python train.py --num_hidden_layers=16 --hidden_size=384 --num_attention_heads=6 --num_key_value_heads=3 --head_dim=32 --intermediate_size=1024 --vocab_size=2231 --hidden_act="swiglu" --norm="rmsnorm" --norm_place="pre" --norm_eps=1e-05 --positions="rope" --rope_theta=10000.0 --rope_fraction=0.25 --qk_norm=true --attn_scale=0.414 --bias="none" --tie_word_embeddings=false --parallel_block=false --extras=["value residuals", "a smear gate", "learned residual scales", "weighted sums over earlier layers", "capped logits"] --init="normal" --init_std_qkv=0.0198 --init_std_o=0.00494 --init_std_up=0.0198 --init_std_down=0.00214 --optimizer="muon_variant" --learning_rate=0.0201 --lr_mult_o=1.57 --lr_mult_down=2.0 --beta1=0.9 --lr_head=0.0051 --warmup_steps=0 --schedule="wsd" --decay_fraction=1.0 --decay_shape="pow" --final_lr_fraction=0.0 --batch_tokens=65536 --max_seq_len=1024 --doc_mask=true --train_tokens=352900000 --max_steps=5385 --dataset="wikipedia_en"
Each number is 500 + 40 x the weight over its row's rms, rounded and kept within 0 to 999. Layers, rows and columns count from 0. Numbers have three digits each. The size before them is the row's rms in percent of the matrix's.

# o: layer 11 attention output (transposed), 192x384, rms 0.316, rows 76-95,107-127, columns 256-319
# v: layer 11 attention value, 96x384, rms 0.0484, rows 44-63, columns 256-319
# q: layer 11 attention query, 192x384, rms 0.0439, rows 128-138,160-170, columns 256-319
# k: layer 11 attention key, 96x384, rms 0.044, rows 64-73, columns 256-319
o107 100:522466473500485569419530479460457466549454475444472522522467518488536464492549525468475511492493503527503512505498510502527530559506493479452487489494425501523419490512571507431486520515514527
v44 116:500435545511550511504526456495471500468525513498443530444437561565493484511524533500476506448519497491394493492502498518525499462500480513536496521494462533496522539501561469476520392547424583
o76 104:535470418475500514526561521553561513545477453534515590599532521491451525589494451524533508506477502531427481456478495467547469557515479540486574481537449505516491466526479506522422538483529574
o108 107:464504486558458504519480450529528562471507553506441477472588486469538529467538414454579455541510477562541540441486512520536506468434551506546478511550489498537501495599465487502564531468467536
v45 106:486481453423522456497476525526445514484533423488466492469436524452567476485451452512563580459522530509581477429557463502526520514506548538386531561509447549469454468542520483586497507525505494
o77 094:465495553508534502436475519530492522511541565477538483524578516535505497490521502498445530495493482512478547464543529482514410469480469505527476461513474534502508482500508520417499518532450556
o109 096:481538487553489512473518434574490478509490457444478498451539471528510496551455495473570417506474502493508476558413503541501529490517540473422555444533477468514456499523483562516536533512506460
v46 109:530508531518489485568526468507462429499499432507493485512493398518494529524508390491547472478496468483516495514487462415481518589555540515511579507586555491587525512553518505507495524467520503
o78 103:430492388507532520471452503508550500487493537465514521484477508450516465523470470434509476506553493545525507439529515520485489492509533471474443545518501440452484532482483417494403542520477566
o110 101:490530562428460475465553514468416504484478559496410490487448559541520414501522466535476548471463555484481496554450413535526507520473503497522526505447437485538457490493491516486494455532456506
v47 098:523528434499517528455443486544515526428512496432556451579415544554515530510508468540457515551545502509466542541499587503464511496492475446514508530509482453553464563535513531509553487532537467
o79 100:559452526480499508444578503469454510499509485528530514512433546498549516496521481593524455479440461490503542431553501489504486469499467473509396513512488518518507521506443500463510508452461558
o111 091:429553497518519425491518478554534447446484510498492416518510461580467501463518481455515557463491515506541521584444509538496546493516432511528569475430504423570433498511426479474536511398456514
v48 120:495538506448491484498476464510535513463462489535477502492428506532503489545531517501470423476419458484568521549515436549592484495516470533451592450522509535459544551521505478513482552482570492
o80 112:511505565562555565520441504452509543476476539454469455528508452499509456507495524522431475521497475523502453529496562464418466443492477521447557461426487505524521494573491496517533473469499522
o112 093:445463499504485486525514485465495491516483469540422517554512446457419534513534541473435519474484392431461505493495520535516489474512510411481486478525467543507541430524537520470447509594534528
v49 107:465497479449484507512484486492556454466514527505465460488425526428517501501470496529505474518532498449457479521422461451511391489436484493472456482402438531502494429493458463463515523545530497
o81 100:464527485488471523545496522468432467496533547523474494538538449468484460606482461495468466512571483450496525498607541506477551497458560573446520441515515484560511494508529485554509485510523471
o113 097:566524539577477531550502447438476535472499476488545503460506463505449529455490488555505529567488514494545496507578525444472487523483538452485557496502494508505465523444503520478537507513525572
v50 106:484478430480511473540473504459441543501441534477541497508487496450545578482441506451471563535523544472521450555539588472485484464509543531589488490486457510533446466501510495505467499501456531
o82 104:500523493460510491467563443510449467477496510631511510496495474571468475481511517516588425460493462532470520502550435421484505560472522531502541492482597526468535529449522485501487507564445471
o114 102:467479500510513496491415485530531509429488532442486501551502565526502451465544472548491563558502551530484472486482501544509512501502449498470536481516506532468484530496405514561472544519461467
v51 111:509394565474517473547485519566539496492494535538480534541435510508575520438442556516521531544454533554529508461498399456561463531466473471474465526482414485467463452509595511487462551576531514
o83 114:508477535503515512594553552499469506475442534477530505544517496439507464453480475427530479436493438497501503469502508611425541499589473507459504439545586502474404552540528438535510499540531457
o115 098:472424525515514575487487489449512523497492521482517540531542528540538470550537482493458474481510518545484491522435558469490549510592517503506475528546488518495496550464447622476530498414483561
v52 125:507544487522509471440587542490551448497501544516452473482469396542472540517478485493509472530544479463545499449491440509457502523526542490464511470572516542491585581449543493529439569467468485
o84 112:466505580507464574523468471486524517499494478490499556531538517434495457479516500551539510489574554576537491530477484591455504492478444479506483446500524459472500521574479560411473501506533519
o116 100:494527485499500470509537467517453535528496460534546549523507530533470503502478566537462538501495502464429520471534475510489481508563554614497532526503441478555470431536463430461519494541451508
v53 099:528460499497557562484464500532519469555471593530536484484526483468538484544470487571543476455501539451501493595551528511488470497462508467445527494508516474468576485457533464446514477532404437
o85 099:461517486477512439504542503508478466460509474502484515464538487536453491565465501495494552501485519499539465482440501533484554557556536551491434525550585564504502521501499518561480479525485435
o117 098:496491521572508482507564432471468545542536481488438441454475491485471456459573506448511445488544446521513481576633556538435512482591440448446525514476491454473487494488461435493521474488454538
v54 099:489423505463448411573537477455496589523491487553526550564452497470512497535484506476481515491499562544485555521441486446501493482473470502502462514423433510501516380453475617551445511523487487
o86 093:495564444518523548500464529511511462483507466597435458482486541424503418523522419532492484463472448456443563421494518503499563446502503465484490474576535508559501503538456523486550550507537512
o118 101:482508463458490522507503439436531506405541549452455532456515544498510498484479438487503501492506503474568503498490535576536442558523481485486546481548433502444473498483558545531388546507468512
v55 115:530484507429536460543500532530474438505462555522555487507499521543540472484530454479497541555492443442500500471435545527522548444494498513436486511521469511516449483514489592479517482506492558
o87 107:535582448557468483520503551555482518471549592524444451557564530507534483529477402478495483467428535539479516538527579510534506427538484503496516472562534514498524459472462508549523552487476489
o119 100:511510466531513483512555514579500604534452389490476489441426445515476541539464569533525477518482520499546512504488458527527502526529486549568459509524492500448557575500466517540428471423549470
v56 117:444521467520544524435517550523490469475549558548518455528555466514431527549538495530565465490552427492501507528475498617427514532472537496549558435483484521543571504526484441475459496488470441
o88 104:463478562451513496519519465529501517535507486505473506469493477561456478465476553459487478526497520452533539531540505494470529491433533492437498552510542454491455485456523535527440475534552512
o120 092:580519443543480562517480529451530502525479471467498467498446556477523464497507501514477516500584552465502532442477507504472488497508519516470489488506490565462522452507461468487500501514457513
v57 122:473425489446526514528524533493472460489532504529537527540470534527452540502496522484546506531573504494450457509504597494608560459384522441523507517412504489469517479546523575495497456530525554
o89 112:530476507483449457459513454518523527443483564494345420461550481494468494506471434448490401516499497503536519484521470465592526507507511521503506531557472544550454561459449504532485541517576552
o121 093:481459500524457558473485451408497511580497572471558530579545479476543478480502500466486524493503516523537474494480553520467453474532579506481556524470480444491548485498484451505576465538467498
v58 107:486564471521483466370533456499444471464477432466484466483537481521479581530443521567499500455519476536537474536533455492503530558552617489486480478491536600462509579450463421575461567480480476
o90 108:467549480470484530543484452487467490504493474475496525526435545511450520543506563514480496520507539461472449449506483535445544502432472496523508462426463457460507486527494485436470402544513510
o122 090:510479506519429515434521500440486454466617573574443476560492488509497565442504478511554544473606476526470511578456519429439570508566515565526452419506477550486462577493528452451430500420458538
v59 106:548572556471444497537448478484524423460457452474565500501477479432589541543547558495459437498484444514517501456482513503457583522500486481485541521516392540543514528453516563503481536539435469
o91 100:476483542450490551452549555456508518488486521475534496506489531520473499544453547494444538496483472445487505464506523502530431504428459404458463541497436486404487465553503460492531506480540514
o123 097:537507538535567428528499535495473581566474510476409483563469564489500459421546513505543581452533487499465496577512537499481481514507551544473573477517548479503544536438376506523525470488527470
v60 092:477485536501488552520479521414539547453534499497466473458425492476473458473515459437518488496517435477483518460546515369481443487493438501458541454576557488455549529486466544485534498428559498
o92 095:459414542453530488490506544420488444462515525462556524502494501455519507460506460542471551568481522484517508480490489592493496575514467543496419528570458589458518501502451425486473519491542505
o124 092:534536496500509527469490568473490451537572465514502444538579478519463424484543473541604514544505492496473520475489504498556523496497521454500509546544443572505492443504500554478565468453436450
v61 108:450521518563503535453529482561521501526485503561506460488527461491509503536508461475457495589517458471478527521491487529479499576476579521423456477536550433530455509538520499477491510468473503
o93 101:511542577544473488521519490472531603528516465486582455428558497475480490546502510542447483489509468547503497534434528522502475467523544509538548528429504525478625481493503492524506484482546490
o125 102:476526519507536440456451531554463499528510551493481542500509513483542513444491524481477543442486511441502446476567481499515585517549540507472502490540570531507432521489574509521430512507453508
v62 106:506498437512498450501459468547498513478462481545483456419525449485485503523474589504489494453479522497488473444467511525520530540533482420474556523540476511540507512491388469471598540512495493
o94 094:423502501589548459474460480407555516563484494402541547564510483468452490504525507523485516496542471523448430527495545512442570479447531482499484535507521469464579470526438564505504443551434540
o126 114:498504505502416485497575542528486482460504501579495460431483484544496483476486439532516483499468497494504510524455465476519468508515488559528457471566517485535489475508533558510486486504447469
v63 108:475571468484482570484466503503522547537524450560521545510486541459525545517517480500464532500466473467514493474484536579586467452537491571505488512453522461451529529508518512499511532457491507
o95 104:503492503460457475519490460505417530473471467488493463468521457547464484438583532466472491498592510481567475521569504521491518484428493530514520500532580509519532517513459528509535577506522481
o127 098:490501541552519422507431542546495518501467495542537496443415486587468523520507448484424471525480529436419501473544499437490502417531490549574488488463553464472468494472488475513481442537501515
q128 064:496480452524497516541460551457565499551458537502469536426500468503527483420498496480457512524472506397579467466482513526471489498546576466539536573520458436502434535485560525518496494478436483
q160 079:500498477486562499527593449516599479485518472518491540574423531473491531501556524463472473492544505463539578473515495611522494581515535525546479555490435477497502433493474506520443566477526510
k64 058:562541520451533606529473505466533491562563509446402481489515494501479556474497477513583522420482493444566501519528523529501493479458450523457530488471465487530454490489516477483565451548457507
q129 134:495560499480533466427470532520487422535521506456528424533538461597495550470421482559455518478497504454459481494449497495524449557549515559516486512494495513533543490556480541459515493489555532
q161 120:488553506462543521492426533469548407531467506415609425572519448559482469513472480512428495458474491503500524545425528547507460574487506550566475493500484551547489515492461540470539483498591550
k65 100:489529414518509495488554543512478541512475533486593436568479466496519520520493499561501468494553491445493551500551450515546501443459563509398495516572493494504486597501510493498515551530485488
q130 087:534460476513492519533462544502517603562526473501541572515500533473495513551514479458506463467419483522525495492471473501555497519539423501424505579478533487483443487423530495525506519486508554
q162 081:520564467536523448484515544522583539434489520514522489547555519497559548535479550493588493449520471581538447581532496487500491525530421497442510476482555454522426512400504483513467484506492502
k66 119:548502404487590425491452524545477557561498478464529451581559416513540515474491529473478454507521455502448513432434469508466468441528517530459491583549493506504450535529472507411452543582563499
q131 096:446556454549470504463424504489526449456505488500497532469560520528509463528506442510443448526468552528509470438539432502509469547526522432497445524493589604509447553563622534550562608545517476
q163 100:479517439549548453494472581487508577513510427481467587514492509428508487511498506537476484486484562510515564492497478519489525505507454482496499529496521531477469526525496494503477552597540517
k67 108:466524458461541466563491548447469519446427596512476424523499525477489533429463505479513477416566535522493499413502455537530480521496463512473507498446490502478524500528478510486517484542596507
q132 071:527563419522550490521530486544527470577478559556450479482500506491470477471438449481438508456499540602485507475533578551497557471508523513558449488431519608439507521463491485489449555486533489
q164 077:603548477525541505450501524455477527531510480502543528570490502451535498531465502440506509520473571531482509456509509561575559532466475480514445517452456498502489395440482522431456469559499527
k68 062:478448543534442476448482474548502485477431543544431560601493496531499536534409508533553505495542467466501440543486429445466461498453452463480531519517524370455541535449454468449492485467486487
q133 068:500511505511510497569524491488503548540498545456557465488454452545499515526542503441452515472572470516498508503555489471474492449472434574448482424500527530516480458444480534526539553567524506
q165 087:462542552539493490527497460517490511512517472502477455503485503476481492546466525566433437466530499573576473504553449482480444491502524502429462497541527455503561427509535533473532603504514458
k69 062:480434521457435542460473530532488460530529485576509543510541474444472531466464461502535540494446575583492469491509500506495473512530497563471548509528497512576591488571498521446432500411540509
q134 131:493479448409466443491489572479507481508502560472531425553503504556486506412488506532488548521453486513432486474440473542496493576527507456630512566509477525522511525520496550527541459531511529
q166 124:514519516453543536506477457430402457502465540451534503534457456543482493512510454489438550487455492538501527448453525544504496577494516475557484534490441475474475542541490468558480465533541534
k70 088:420505476428508530510500464505415522536450501504486477529490466492523517561578438519480509469497506405516544472495408540480560493528547482562527486564560538499516534540502394516528496521473460
q135 097:469483554515530572484440466534540512455503541502497498496492572521544525518509440525567577530556538520543414516460462525493491484498536523547537453489490523498518485536532539504483527488482486
q167 094:458456463483464527493523518513513469480483476504502503539503560477484569434550466524510449522469529504543462514520473497519463526504526493570535422469517481461532482451518507538490474468511450
k71 093:476441525455507509447583453508548446549436550548484473471508500463490513505525487534490591507600546461482549578449483493438439572511494527537569425534549413477542492567583445442486539441488538
q136 102:598483581493472485484470538575520481450520427538539499459492492517474471475475469551416471556511520448516500441455482467427422539526484462490398485456511536525507485500544521455469523448457498
q168 095:546515456529547450457508503544518562462546459442556532489501484524527480479481485544501466516590475429509488492507517475547462465470461499480465446516434502500454458428459499512431488458503472
k72 098:441560496502516465481540531474441461499526535506502494514542545552544577522503514483507450473512497508511436451485477506498445530445490512449544489511493534566462465453450452550458532470481509
q137 105:516455439470478522482472456465480510532521484539581522542502471435472482513446483539487492513515462450476526496500499563494446561507483565417494476513516489527516485473517521474590575544500499
q169 106:509507532443504564542496486492557521509512422486487519483493459515546443418500499472460521462505511515511484533535519553485518525543458520454502589520518543534477535567492541520493504505548444
k73 103:482490518432509472533407462546487442487509492452512488423506558519505464514512479499482507467569513562461491560507535573531493544535498497494424503523463516471487484516484546459461474433519502
q138 091:557493504457520507490477470476548543436503485493549483533569543507467460539523530466546502458528470508490550481576506500517474576441502500506489561502531491511579518530514508552491583510468452
q170 103:478480534478515456515452599482557537486510465508556556541481503479522464506524493564570495506540529478471497522546459503493497568529537471506521568523496497480537486476458536473461480495488479